python train.py --d_model=96 --head_dim=32 --d_mlp=256 --norm="layernorm" --rope_fraction=1.0 --qk_norm=false --attn_scale=0.177 --parallel_block=false --extras=["capped logits"] --init="normal" --optimizer="adam_variant" --beta2=0.98 --decay_fraction=0.451
Each number is 128 + 32 x the weight over its row's rms, rounded and kept within 0 to 255. Layers, rows and columns count from 0. Numbers have three digits each. The size before them is the row's rms in percent of the matrix's.

# down: layer 5 MLP down (transposed), 256x96, rms 0.134, rows 154-199, columns 0-95
# gate: layer 5 MLP gate, 256x96, rms 0.146, rows 155-200, columns 0-95
# up: layer 5 MLP up, 256x96, rms 0.15, rows 155-200, columns 0-95
down154 090:115163067136131142090106153027148047102147144079093106140134138190157126111111133207081116106129095118110175106157074112134167142109107121089122121103152125132188127100159155157147100158139141075182114162161127161149130096187172158119150111133137095081122173115144134164136144121101114190
gate155 100:107097100127128109174121157188106163165163133096112091164104060162128079145072163150102067185135111148168098163128104125097121102101153137071100120141118109136091153112121152119152092160169174148132188115102080078123145172170143132148169077157151119121091172172158111142050075104136118147
up155 099:111148087096172161150129130156105116103155189129160050073094126106144189159137130137193115149154155110135158120119146113097225176174116124152086132073131086132144115147118074101184127109127123078177172130088147083123121183137128130086133053153135154112118117105149132103126125115117074086
down155 105:090119122196101110166093132120133158127100126104214190101118146129095129127165120148110134103136142150113108112130120075103042110116141215095176172135114096066163116110099119133158155165120164137141145098135113160105166190184111108143061157126123110104140151096131123197084079117094123110
gate156 108:120118147123127117078109177150221110130109071163101155065119137122069085149174140135142166139108159097141184115108097119114136045165108093098113140139176113120194075140168119161108124177112168085071171110056125121103110146116110182105182130164106154135135118148132128110132138114150159105
up156 109:171110155131084085157141156064119132137177121133170096108159121097117132132112126128108092151136152140128115185175035087108136165066141124105109101119166157135122097113109097113125104061191119139096122121149108195142096093090121146103112058110154091153177110164117133116161152220130115179
down156 101:079094078179168155146076170151153119087097159164142101074087156154119153186133170129180095129113135142137150095171120114118131087166099151126157131152120106106089100065088134116135148091099147114114165120102165152137132149154138182145135074140030114145102121133115118159174048164163110173
gate157 101:145061148139146108127141144186132106190143096116180149182156144168115150139131062141081103157052208133175128097147149083132128171059099104140133138179143111174098153165122120125135092074107082134138122184138138116110112142115120143128080128196089141113114159099121131127108146112107121049
up157 096:091105139118140136082101148220168130152140193124148118098094108131122105196202105106178135095112130141161127150127144109122077078091088110148164174105136106116142169169148088145117150151147112098128135127101104161136046124143176073119079119134103136099211094171103163104162141098134094116
down157 101:133173109075147169179171061114123025135117072101158134161150103123174137148091159154144083143100094122077156132144099151082177160116062123088064139133120129115109126140139138131102103094166164149134121157124161103120141123151149135067160091169120131121176117128125157181048149119152159143
gate158 103:161105115129113113148086186137150126143104105129092120171094098127113162130118130112054146090131149056092108091134132072145133117162208140069125117112096138122187136118114165117170140135088082162099157108180145152156100174084150083151152116098124117136110179132168174091198048157143152124
up158 106:124151156112115185138119163102162155156089148113132149084077109086147140163164095174108139211134122142170164094135106127113081146075138160168128096114096180150112173146124096055076106108165131084123134154138138152130097059095148114092096112160107182121101152165115097082107174059136162153
down158 108:192136124120195120166136127128109078207089135152062098136107144136169145083148148103060098089103085106089151154111184128077154112150133139112104088117143093116150105112153177165181144110104131104157144143181148145198112068082105122147135139106089110099165180099139156130144081154123125168
gate159 102:138133204124111177125158156127094118114125184101088138099132159130146112135098118150147051122124113152170126122113127139140126165136152127146145052096144137168115081112158108110161129091061090191176122098120148068119121069139125141159190159128123178170097103118142173203097067087106093156
up159 095:125124146110079066144188157076152192095170160207110168120106126112120096098100159126127155112092136132118106067144146156155150129188084140157157108166115152169056129104119126165125173124147099169104146133220164134113093111115122157129114112132083096075103074088108121108103153145082117133
down159 097:186122113140145108128103105162058116098086079122144092111139154137121163165122099211107112149135157149122119174105141134091056201101136116172176168169123144096119133090167137113164093124161085066116134152114108172152156169108093122071117152132157072156158143110109085120098168180124072134
gate160 085:100097141117104135127167130121115159125141129129182141110073099144154112126137138101167115139107138110154057121137100113133107126132073102075168151130180123124125066136188122159150112111117128204156154136121107143140166148118102109137116103173190159163147129172119211116031092079182047147
up160 102:120092098147146147112085198129132075141130144110157110098148142127050064116120155144115120146163159192146157160134132140168132076099144145146078102111163180146124138176145106135072225123156182084106143089150126076142120126123139132150104056166146100130163131102109089100165176137116178136
down160 103:128123125133140140090089117124130097128179123174175095124099131132151108098205123167118079115092154146147108135014132110106078127109082042141105144134138183179092110160151102119124132139160110166092150146167106142111165151105102143114112143165222122159178143128125141131100108103108087185
gate161 100:178162126142087152114129172142099114153117170115114086104093122097082148179111145202065097151168135144130125154084102168185105120109151192135109166178146170129143155159164082162083145100136121096124158141087117062125156151178152165090093129117167141161089151079121118120091062128138082155
up161 099:145148146142141092111121139108074145116113127143145142171108100135129146174052125170155123124077178144126100098124092177168075155160165194071175151103151141156104109060108128101135165157092081071129089133147167121146110182181096086144106115113042145133105144173086133153127084160108110130
down161 104:135084145109147140172109139125139141130083142151095155098098163166187079057159146051098149147107080167171184115069161167160178089157057072127124122169126126154125133089114153091089089106125091135107095117123127176153094106069143122146126148204108168102107122156112139145115138121122153099
gate162 108:063036129156123126138101141177155097165116123108084130129110156120113096166105127104114167083084165141173157087157167123103117136156130143152149111129064201189117133197133142133132111102051115145146169155123188155082125104127054119171079135128127083124128131104132107107064141133144111127
up162 098:140071163102078111132089133128077134195108150075119166131143182155130194126138185138183128080073087144187090165129104122103139128140108126108149123186129094088087093070145160151130113123166090152156129077087130138110120136076093126122104190098159104156166193113150145157154121140113128088
down162 102:123152095176089164134127108182138132103147122180138092058103144204159137129142118139120116162094180134102086085099146153154165149135164144103153118095105166109168084133043095160123128136058121056105170148125115141153172121141138091156135081130113101091145073112113169102170141117077179148
gate163 095:121081116108153127113087103119185117105093119137067094158086113165105081143186184112157172141104194107113088135106127130089133125155140168124146137198110133102159132133122153176151165149148125115097201059142162084090165110107106126108117128130071188128059111116111131165187135143153167087
up163 089:146162132148068130095153125188094111076184162134134137129122148091083150107127090116111181106081171135120072110122179138114116154139117139175128100065093103120068142143119052135191129108079120105123143147121133153139181135151117137078105143144116150167124174044194166143103149134165076113
down163 090:096152081138122075152122151130143094170149166106121161108172127180094157188085126199149122120076079126155048129157116128149125135164109105148159138149139157115127166069152176136053122104184095121136130151156154101144141149096129119124113093107104078071157122200116106117085155192109091141
gate164 109:160127094158072127068107162119227097181165163142099143064122134122155162082121057128142163116108133116160162129158146099115187144098053129054142124135140086140147124167103137135178115101110149145107170111184147070101182152119137091089101171101148110132135112160107120114139119152117116151
up164 107:146142139151130126162127115143148118095110105098091149147196122095177156192108112182141185097052117086156072072096125127096135114168114139147099130099080105087145055149130073154180174135129137139164142088194144145155111178100120078156119146159179128138124169091165148135176103103136145141
down164 108:123127143137092151128176124153087174142142132148137111155084135149086193137147143173047109105104099187094101166111126151204118111134164134139156132160116088165147119149165092091109112209116095105135164137099112189152092023059113127125113108134121127119141152151145086155117128099087093152
gate165 108:097113115164140186143095163142137137089111117127150186090159135139113067099114081183097119160123160156139136140157147132071087106140158103141165188088127112121153134123141074098165135151040121108143119119168059135091209150127183095136064101129122095189145106123155170135111143122172127166
up165 103:142119138151118084123118080153119128123116080137048099226143185149142146132163167043163040151134115145116147155153122208120106102086090148147146126097142143122145130156180146168090129123152125147154117132108137121181177091135080163165135117159121142140122143165093149107129052112121112112
down165 098:162127106125148215046101151098118095120128138085192120120118145056091115115119083156095139151101130158114127155121135102144145109153132127125158068180145092125122157115122095186109140107139091091117159139124116117069120150187115108117101147145124171121143090105115153195096202217108170111
gate166 105:129168157158150112069137107175115100182076138086174142106146141101113111120113172194144066154162103166123153135183078138149110170082125058157094145136069119158141146150187148145127143122146124145149162121104149137127149079113170121087064126167146062174125124103191158111118123090090155106
up166 102:130153105144137121129148099114106186094045091190171141123154150107108100124128131121155154103156128154176058156150176159120107126117133166126078153133111150142095139097186093122077102100158136138173133135097149168117135140096077188092073133164113158095062142061183171111152162156153086107
down166 104:196120115157063142161177166147136135060087145123145114117143012139157133098128113107173109111147114143142078112153075107148098089169162123107143149147169113128127120094089107158078142142097228079149105152127152134149120161119108158125109182107115163111126114162072136187106126139114123103
gate167 095:065127193123139143135124181096185118181220091112152093073110151080096130157105090076174098140128147152174135134157130139092165122132108088071154082117118143176122169110069098116119120156133118138109110113101150106145145161092118148174183113050145135085114131107118110171173128137087146130
up167 097:118114112154138135111133127141122132097155099136076099108152145107092078109082105138187167155117126157118110145120139178127120144180137168183093113146106162087078100141163167155083129095138192116142097133205108086078085182174116107134104122069097169140097103078132188124204102114132147185
down167 100:153115120178049149093154089119105110062097186118134151135077117173097117110128143099090225092098113125073093137095153110153140112097158152177154147135157132126151120159188094115115131142126108135082174112184163117086137096156137123120150122140100121197179131155108072141127130164139106059
gate168 102:099132174153187132081148090106099130117116112117204123155112145079130094057116127106169179164153210101114099127143119116134149162058147068126138150167099103085192093147122128134199107088137138162131141088119077144067092105136104099114096108167129112116177092150137123169159120098135152135
up168 096:096120121150142077120154109096125169084120109136150118104101172095146125145117120131133109147093192161204201140106134138172195186139109106110118148132050075112166124131160104125150127150140105151143137162135137080109089134122125127023103099096147150096167137167080145168171185099080108131
down168 095:181101160097103163136084099155152115161131121107119180107146123114104137097152115100121047161087124128095097106136164100066102122090098141215127102101121134116192156119104085198111060143099125150099110101146160181125175117157142090129132115161092110174129179103149127175132162180135105078
gate169 100:168094114062083067151154135112144116111137136088207142148133104076102134109158101156108096120191106090099123071170065157172149098112125143099077144131155102114132080101161146153129116106097124127164139123113134122174084070104150096141178211108138149174138079146123136185097087132163120138
up169 100:129096145144122113154151092113107144146119125117154088197190125144194139131162181111132140067142113060171072184198155147052130162091169154138107115070082187132152091158170095136122123136096112106111101130149107097140126122104106156110152112182137128066173094122104122099100098148108158157
down169 102:085175166085142089115106126151075173128178125097097116161149102083137116144074104129139145079197098123140138157182091097107149176073089106180121149099184161158174165143141105139100165094132146160135143117086163117207110131129117118111099187119118073162115078076146085139125122104150111156
gate170 108:102082152141178167144140115109122092126135116145141120106139086115143164112100171107140147200137189082093150150049150094156120125076105122121093117135056158091154134156169133187189105110114163083139083122149093124146170120117069120174177034140137131102155162166132122096141159110129110163
up170 102:075091112104123126134139167113120130134166118136150124073137159123127176133128097150065128129066106102173147081139087130131185152134166155133128200095133152154127160130126058101152114093056111130078133129082125200112083110108155120079175152171133137127108128117097170178149081140065122057
down170 101:111175118170123164090115130123107116175090125082113130193101175155096124145131101133169135103040080089144125079115106162121078112128147166161115159121105138156122094111120113130130094184173126141123199077110187188131155139135124158147160094136113112168093089091132109150161063195088128164
gate171 097:077192150147114106132061146118111122119166118114103135163138182123124108121192116122080118095121182131193113171150122184187134070134120079116138154110178167147125102115150135125104116150081102140112091160104163158092072124172106125144133158135201132098116131128107050156167149089082169169
up171 089:149142137118131114170129164159098140118116088072061200089130079126159093155131166184112120086170164140122188150091177148108147082073127096109131143143145127120138138075108123129156099083141135096117162165065128136121116188168131095145148098130165077092157131104178103147139120096102185206
down171 095:118113150134130140130159100111117203080165125159139102142066132156095171111090105067117170105069147098155128124111133105074093197159102153195133127108124104129105163162189110115122152171128112159115062099201077128178132075098084145127116144104117147139116186137141122082158144178152099124
gate172 096:126049122125144162145136079101104114119124182135096119071169163185096175171122107071151155169176197081119090085138121125117119138111102119127108120160124079190152109150100061177125114166090119193166122122173144099177128131150132110108104108086136156123112111129072163171102115142171139096
up172 093:156110091122136164141129111131216116093101112147134138067128108136192104152167174118197133121122181162177092126068123147145139116111116163105108109132164164122067111102136143069144107140073118205185095101150176158117147113083143146114064131118129155077146114133141113144091187085161109126
down172 100:111084161123118075108115169128134126161094086092098155139092137108141123058156138192183081175112133083156161149229106143157123143122130136136117179087139089094134133141149129074182093124171127075148153128150149115120129118144079142160111090150158110082175109076147096093186126133067141119
gate173 093:186131144134093059128141110143140150109139096072096076111117104112171172172135177120094154145137122116150069133185149137161110107128075101125077155173124131134082129077110159170098124202123082104152069109162141132143169158112131092152132130114231147069145145123143138129073112107129098159
up173 091:136118133148148154136149139094205147143127101130127058103083165189114051157117136070090119158135103104153144116094122131168100125143117129154110113081121154201124180088067110121148135182129132093128134125074121157109177199066153145177092140168139153141138106068125106116165068130115144108
down173 091:119114140136146112116183125124121131150092146112112206101181052097143142063165120199113081105139164142150141143166157121101118108048105098097177115141165073136099118167114170172138116090173083131175087132106170125093095162123106126116111101101137096076119117189156120182155166118107117143
gate174 098:156174124160120155174088114107165114156147161150113109105188169115111130169102149119075129168125136186214122136065072160127129154200111103097175138055122092168118151124127121102091167061108128070122141104106098081145100131136135104165065177138153115155150137108119080116114165130116142113
up174 091:177139178142116160167185152110130113164143164080143109135151156134196161147141128137115149189096031060140104149175087092085141118147114138103137116141048162102110110120110120108146136136129130133186089093102097108145166162091127139117139141137085124115141167196168095077151128087116184103
down174 094:072157075108130094143058150135135158093108122170129134124154124137076145109103164146091063099134194217116215123117109108191096125154100080143162158095145143167137156121092155163130165134106142108080107177132127124119095166119158122144118184168137116113092141101104134094073184110136124103
gate175 089:142072190109121140183180159123152076120124172077114100090086137103143149196185088126159103135157157169136126143130130139100111112074094137149115145172134146189129118100125164135119116122083072110096119126133067078073137116170102059076151121145175143174159175130111142155153082130138126168
up175 109:105159129100112109108160147175109197151157114138162134128163119113136144120120156148095055178144119132162063151161105113091115109166166072160120082167160114133119123121162103112158141112138215124108071140122142057140139158100089116121147103179111131146144098156118100096067068116204138192
down175 110:120150115144042099125198110151131148106127083122176151087110093153119108155147140113115098120099092092149114137134092128136142129121102108214118148114100156130128144169166114153122065111141147157162098151108124040136122127150157116073157082217200155128139054105178114104117111171148121135
gate176 096:133147135129177147100130114160200103089078074123168109178097162107128094173066143142129057066160161124130062154127086134106108146137154092125132100178168128120192106108124085143140155138109146122144126120115092123141116083158104131096154118145242132137142116136164115059170124103128103155
up176 121:076094128163073166082127159145093119148121143081136137135117147172102160104139120146151159127136061129099123129139115100114107085123101146085147101102182127159110149207227158207122115120094125156157130120134129141098107159093169159127100063148149067176192083122118148163086107149153117140
down176 114:120152151148075142119098177095116181140110075099159098140112130161125109106126103101131119201114120138145116092076138117134124092160125087086168125142165115174164145121100143156131154109122064177130109116105124033085162155114128218115164117202190089094162119178111131147155110121157086137
gate177 106:079134111133137108110095141159174151080184119165157111173182129106129118139140090094107093147140134160114106143173110142128085135198140089124126060094108156158138112114175128134156122133144087129142154120119130096157152043128150160078119074169099154077121208176178148128097111097124041135
up177 111:131195165137112094109171086090101131108096160119088107124131109129099123126145165168134126116096115083113091103096201154139146046130111124141122124182070132185154106146109124151136134140065179155127133126117090139096096152195082118169151117159206145142113141090059149151133080125117181175
down177 108:130124110143110084114100117185116090108132119130105126115124083148119119157128089132141067153131151183144114134109096158204112116193140096130134071104147146230142093138133115130127107101132069146192128148126161174092110065108110129134130064148127131094174134209166110108186160098182151124
gate178 102:095149122107106145106162152162136105091121058137158125057112128114106178197103114107140068114120116136112107097106105141147097142115117094145157143115135155146096139168096118159185211151132166112079174114146091129183127083126152154127111169133212062197170131103146155152138093097160148165
up178 103:165162098106127138078086104151133132112114137101202128152143155172117132123121078116120090110101121125150139148114139113136116172103212137154137113109131084137151093175167184153174097195095120108142132078120086172171106091168160128145145112110169158195037139138118102156103179149108086076
down178 103:057115173094111096134111164088095113137115153110138145159177120019158132111153139165105169173134122090134105117187129150148144177095059111160150174060210134077103155124095106157077146119144175106118163122136119122129172143124145085070111108164101152110135107148126126131163127094158121125
gate179 102:075153153156137169108129085148144117099143173174193137103040122167154136171118096146087089111123132089122154116076107133185164123146129088081100142173132175152150074157117140072075123162115112084199139127135137101154099140188149174100183122130096121154105149118136177089168126164128128146
up179 100:173180094150130164198119117123079117101143068143129115110111136138131146139110102090110122118149072104176097036154170045116172105140158165090169132124167121134151107116085099132140131124138103120136129159152078076124136197105126049185164154122116141151142166122133107142097128183167128171
down179 101:092120094142179099097108158073130089096139160058106122171129146100122120140139188114094167191097159123101184114146139144174132119121174128150129138077089149143122140142199113193108135094172040131108137098146175124143122099126128175140139120101098161131104103088209107133120112093163171091
gate180 098:124117111150168078145154133162171122142135103107225122113177079078194138138069106141131089102116138136142119119112072171146146123131111114105109154104145070169199169116104119119128097114134088138182201151107140070123102067103101134109110088133143099112159149169145180168162105177153133111
up180 109:110181175113108188137118210136120110123137140184168082147092101117130117192128123136098164111155119131072115126130145050134097039125150113133133115138138167130106095123118113114171181157092131114089124088136136138158123147122145178189144168057117131133133071131159115118078088049126156127
down180 096:110160143147149106120125085122182143150109172137156095100142134106194109174097157118187107075148154114186162093096080156136129152143165125085152144078151134134059109122158112131156135140142091110145172115099134152160120141087117166143132070054170079050117132086151167098108079170102128179
gate181 103:169181133146143178101123129122078063165151138119133135127096117176191153119146139136091120110155178114139030161147148076140125164096163130124087111095180149131147100106066147091152115074138068163067087139043161135178125143124141096139128109127116140115124115122195140100113126158107112094
up181 091:126185147099099085165167166124134077188076113148129114127112109075118145149147152109132162109147106100151096137123128129169099134132127115135095159142142098116147115179114094072199186099160148116121112095102065183137123214153168150150137140088155091082065100058155135191115147125156133141
down181 094:129142135156130092112137085131172119076172153124118162111132168138124149119087172148131103064173130122151180075109153132150142136134168145095106128162119124149161054122199158155123091073100166114110117115165173120134120124069130007087143172126184145181096087144116143087111150118131136116
gate182 091:167146099123145100088152162127151159110101181151064085136006091135134140120132069145071158122114094118103147133138121169094183141083210165108120088144091176158116083136109130077111159163095148142131161084145156102083112107113136152111140146134134106163120136162169087175150153115136134154
up182 088:159112095183107147082123103139170171151150185075172137105122119120104152121088167159050106205166133045164100126149085125069120127081120152158078136109131108124137129100167098114091163101172124207134124115107131135130119097106178113139164184129145121134107144120116177153161104079133145162
down182 091:119154170148143102072162168121104153096119059212096106124105108154154097149147114117142177072132166188106149150145141156152216137157157138087118099122133186084109144106088174097132131143109127093159135084183104110121103105159139121068094094123082125207140100127129081101148161136140110126
gate183 102:119122131140139132148102092104105138129161153149117134061169132144082093076119165146101115152121186107159116091150138136163128041104171080173118114078153143149103070153195096135080167151119087141141141156202178082134143132134127099133089053125185129201114084144133140087146137112123127110
up183 098:082154095138073098177125149151152137149179118127097123097119124141120167109148068109130103182115116081165121122176083082137153121139139175204105121111150106118145141169137154128153129104141176147091126148134119104183171130065133189193183127123055129100125084054126118108088092146178116098
down183 102:137109103141106114128093142097163075065116119188139156146123116074086122147102135142097159129225139172096134128129105124083074072153121115093104099105206065110145153122081149135137140100165142107101165130153157127141144146121089126131103203112162139208092157114096172171143101141092140151
gate184 100:178153062079187150091192185141113141120088153101181086126153072166146138131088144140114116136097120125109098118157084109100147140073092111153133147092150171133211116117137096118161096157154116067179145152096082106133099086156142123112150117111170097152104210170155145157111126124104113149
up184 092:122128105159074130170126137140094209129131121157039132126145184184061049103071059178135110119099102119186146125098119123126132116159140122163118164139061080143108164155098100149136164125122151113121170128143143134118105135082107140135141155115154082131094135093189080124111140136103102179
down184 095:142144180134159107079150108112161142123165110096175167144081086127157162148176134063147103136206197173064109093176160197164125099123054136094097089120105161110122115123118125097113130120076149152103138073172131126167137110178143132137125073147099144098177109123121160149105110132148121090
gate185 094:116141125112136137125148162097196111112097180058169201058099126108118144152096151136128074102136123119134151156138211119083184143137154121090125133107142072126138050151079147171146100088133160122135162186096077088126167162148126090097146102076177161104093147134141116136116110109131102109
up185 100:110108064149140104124124071120157146118123148154138122191111108112107143150148149160133167105147183091100087138138148133110096113173122125114098136079065102150154159074142159144156081180136151159125163130051138161175172135109126139197116088112189138095098100103165103139104113019144099117
down185 100:149130170088156100156152114131148130094078064147105216110163147041132129175130120126155118121146064142116134156197220087189090130136106141131159104121096092138082114153115109103133113130178141098162167133108135084160137084069134118082148111177121133161100080112162111135116127130103132134
gate186 095:103142178087127174151115179209094152084146115065192083145108134200113215158098145145159114126146145127122117116137086097159084142157103125119082087150175167204106111124153087125100108132134088107147121147141175138116123111043131113129127145147126128156157113144069161102124109087112130127
up186 093:167156205133141089152135172151136110122088082136091128218192101126165146095102084086099150109074130151101063134131135135131118151088104137138123130118168110080213137122158086134147148135177158119121128112121132096152108147074097130099101137129086101171077078166151117112133148174098090074
down186 092:122100080127085118095181089102092078170080128107150184118144136116126109098109185133123087124145169142121165165094159170116131103126206110100114134153104113170178067118128131135133118160119097131153171148178108137110108140161138090056152119097179045082141169149191107126140159105093128173
gate187 097:136142184172093129091199195172144100113133117099093129150147146137105106165127111187068050143178159108109132145112121082084111146083112106100099165113067175145114155191124136132115146137147124105124133060143177135096168084125155134066153144149179088080133154126127149132167140139124089097
up187 105:146123162182146121142113119140108167136168121147128167062123130081121128140126114088164054082089163139146147142149187145132136198138129173151120111110072133137078159125061103100144129127137080138166133121109175158094128116122085090117115105127179077106086107082119112144178124190032111091
down187 101:198111108121134105140109129058092145127137138149194171120167109136175194119107159104160191076158139128113089125139160119158167123121081120110135147105151110100168125086101125110135104122121174157121170177132108133092112156079053063130094074169147158084125093077154150161100102116162150181
gate188 096:085113112109056159123085092130096200118127110154132158121069131127149085068142093169135129108126165159147106134140095139110093151160134142160150159122098089177112135239169116148120162129074094096161111141118142114206149161085082098134097127148129111136122108088143123104066163117151187114
up188 097:106079107119144128122139091122111165105140124149141112048077108102157127115123099167127150151165164128166120070173139107088074220168126133145177130119124110182100146161134149169101151126103144129134098122119130124078109153172129066146169118150097086126100100080134124029130133160047155108
down188 097:159128115163080134142141091135125191091136091055152187145139097155094159169124122142098115103134125152156187162111206141117194134094137182081081118154140177136160070035105104072126098124168103129131156120134094120155126059150153152133105117128101152104139139159101110143127081154147128105
gate189 098:095128148150116120116122058158183135139115075154183161136111090147133156161170081178160133121103125113122141139200093102066110157141131078191162108131128137138221090106118153111185097148154098134122180121178146090125118068134103114133092097118145103046115154133131109144124092078140126099
up189 104:132200114116104120114167078059110131133173127141089153163095082170098120102206104132115128147176116132131135092159136178079146124181142117123167106168128117120113141080127111088151117107121204159124190165164089061142168092179088063115105156103116131113129125139148133124080127143143149068
down189 098:145098127078117076169159152174178238177104121150101128106136109125147084133177129135118122130153093096151103094129101143137091103145104116150142153138103163124095181152138129144040158100160185157090087161100092096134123145103182121169097129164114086120104171129113119077178128124075104093
gate190 099:170150095137146092147131142165133137080108145083137164118101119151102105167190009148153124131116109063095163138116101124127118103204174119116116163164072144176146126149100117087145138145114126141103165167129151115114127130127066089168097093087142077157122087137215147105108109121110168117
up190 098:070092171170151110121166133146141142121125138118158122053183116136102116127110202142105131144171107084151103144141161056119135091131163057098135159108177170077160140156122113101150088084164132115094128125066074115114084061164118151175081145132115150140138104151104136094113119159099147195
down190 097:157173100172137161124064144145104141200151146136132101119086069127104158140132030096194129140173073122130143122114100164152127154168114122110105105161130127172108132122079122088168113139162122146099078152201137158149125115155082072150120078085115118180141148053165131118113148134121139159
gate191 096:119128120161136165105100131152151152120152141151178088136151108184042094141101098159104035142110144116096106131109118156137058122127084086188127153120103108111131131069088135162081170149182097089110115128138112157187130191152065129176129070141164132129123137127113159064130154119122163136
up191 091:134105148127111189128150183139145089090122140092149214121161175161105157149080127077106129102162186104137116084154139163169105140106153097149129075114150138111106105149113153111101081097157099089162128139143110087086071181127040091142096140115174131122139046112132111119128175111114073131
down191 094:136049136139142058159136140108103117105149073158169105136114132143187104075119159133197056147172094131117155141112099152113145125190134124137139197158081105086122182100155114109185143094119122102109157199107151118112134099104143104113133051154081151092115140109129191134137152134124160103
gate192 107:140091116077175146099152145080111147125081156102095123147102073115086186090128164105135130118197120100129087141143102123149093117119146131072133144144112117105177166121096133183225149140076087136175171112154137101134167095147186147103182084169068162147116157121101143109146115114142122188
up192 105:163130127098164106151085129145126098124083103096111136140081147151191144110164175193167105117149137101074111151127163149114117193101151156143160113110094094119122101082153170125179144104214152142070123149059097171133147104157116133143139160139151146152057142081125111145082157175178085095
down192 102:147091190157161140122129139106137118155110158180200111109143174108160055150133095100121089123150096132122117147161129120122172140121138142115174202112109158137165122143106160193146089113098127116076077153119111130170113156107165108167130113122135154083124114128100072043112056061184120102
gate193 110:071132119094161177156102144176142125102122116097161125119119158083089080168137109121125060187097115124174110147146105121090116161070111084134096090157144162163128131157128106170128204164141128139145118154128120097137071087117092157144066124139165100156208146156107140101193088139081178108
up193 102:080073142171092157143144174136117110178089123109092131106147152084123084147078117104124125144139141115127197186164118123175171142092133160106082039106154109114134159133157153130138112106115108159068104177096187124093083156147107133159095093146111110143163092182170099114146140215110125111
down193 104:193104141137160096181163086077140177084146137158118105112140146176130096105128160126119137080149126115152149141088176142153080118152137187113147117111086076172098130135147148073143152118129141135128129105153071215173140121141095132034122077141121160114147171149170169081125098083088151117
gate194 107:122043083146084186100097130198148112088130129103123138136099150111096077118140119129112140107157130194141114159149103123146131091146153179109106085163146126141131153160104120126138097171131123098110149119136134063134115076154203084144135143134129135181088162144126235188128064098097111126
up194 108:112121111160144119146105202101179163123122096200121107163114125140097116126206093171098119128066067043162145128118126089147100092157133147180143126105100141074139172117165127100095146173085134148140097149148105118170116178134132105129061104121086170128133105086097179094127168138135110171
down194 106:137147119137073177131115042121153099106084120140155153145142119117178113122204064141161121117137136163189115106119142148136170159099093165141116145165180059121166170190117105138129063158128138130136132115119160062135161115139139061124085088089125114098138144130130090090175199135100119138
gate195 104:133130115173096148131125078113115123167122137116153119062112099158109136100154126112171111063116115085222163089097142123107188126127143101172100122090104110103198123141139097126200106098163123116127184169142099076113178090102117185146127163163090126122093144118153159078065097144083109113
up195 103:139122110137150077119108140136101147147164128134118160113131161209104118108116153109164194146142130109133109109114204127140156126136147061159097113116147096113107145109133133133142093102126124182089120092096118144113070164125142054195045127230121147138099088116086103086163119121141188088
down195 101:114168080140118164111137145117110175119108103115133121194151152088127141133098108179124133126184080111160129123120101153142045140154133120094170161131173137154061105083191188139081137130155131143141100122119134135077126093133103038079111135120154138129081141194088156207083144104130144125
gate196 092:147166137143131156171100165130151069078141110180126086123178085048136101112145064099110112103115183170081105082117136109153166109142085120159116145164114102108123127144141104127116098099143116124077098150078088129138106177151113142217093167149092114181164110134114128190177155080110109147
up196 095:074087099145136156163139111056095184141149156110162082050147173155086090129143118095144119137132095115117174140202129084127141140101140146096131186140102139150093170210167076111102124198076111145171083109135121087150131135124113124127141107143066137156102148153136157115098159138098164146
down196 094:151123161150102112178152157176110117119102062093057156142120101093175152150120130139104135095152126128132117122102126130136131134153112126218148048093154062103119096105138156126138149094178100159107151162087111117147101100066136138131111213128104137080193153170152192119159103123128074129
gate197 100:139104123119142165102124144064103140117201138087149103130147150120125130100095111153099133083118135141177202111103140110133137177176150149123196138082091076155123096140187146094142094165103104125099197099078117098105113060127127080092147115096147124161115168151065098078158094163096154164
up197 093:128121138155105071092074155129140149138095137127095167112159156141090067138153089134119145077118086162154089085103156124177171094087125089125146139167060118095128127104143128121164099148159128038135107186074158080094149147124106124129125161233084130136158132155120153136163107136101171098
down197 093:131114156142131148166204107108130176097120107127133104088131138145123126083077157134123136188115146138131139127152132140081063173105156145083100171182155166143128166179107100117099086103064143192125065119152140135111118115122109124081149112121225102128076116125155118146081201109130079165
gate198 107:051113110124138153150080122103130073141135170171117122109069096123117182173077098158135101087099162102101157075159150103139092076127165153168137157162183168159141142080181083140153138106137108129139141139102083162181132084098104154110110086108103177147115140122112106118198112105160180172
up198 115:131154071120110098104206124133173105151025194093140093134147110096106128163137112128207060119201113142080056150160128128160116176120099140112106090100153092144180117113133126159131148136118095129104130137141134095082190114128090130121129156134143138115126152099153152189124135166151099104
down198 101:107097082138157157125099141085122139190110172139095125132158134169122102138118167110127139093190150171132087092120171056119126089066078221040096096092164113127175088113112152086128131128157091129151144112116161132178190157110122135129138114156122127195148135108118110087122149104156140162
gate199 098:067115134091171150176149172089110142083166135146164115207106067142084074099108108123128113130117121172127140144071121092108176143159144125145120135142125112139102137110167095134098148162106043129150109150132097087177167141155128125210073084159123135123106108164066117134189113095167118103
up199 098:160082150125134195095166106142151159132163163075155181099186193118100104112173141146126116157111113142097144115126128136102138130141065146110092103153121119111128096159122144171070104135065088075182220157121134143133109152200111137158130134140188102148142148099136163160109128099126068079
down199 100:124062140095138094202131127081156118142125143210127098141101129144106114125121135107115142149138147115147088148106122140098190115079150144164184112117129120116071113120185166159178098141153160096077143104139124072102137139143174117149136051133083154173161061168100109095161115154101194086
gate200 095:115081075131200099140147095092130157153106114132147133086094170147093101168128138126152107159180168093152101072081102102142124078139160105160106089123110151164136147196063073192135101101123085155114125149145087122106122140138153171119151065095146161160114121169102190155159095157090168137
up200 088:155108079106106099075137097120120175106134111085157138129110133138126109101099164150177121121177153123106114137098077191143134140127181143096104014077136117181179129138117156110155112105166103129129098156173140184074146103072121109156143152124156137119132117136127060162054191142090130107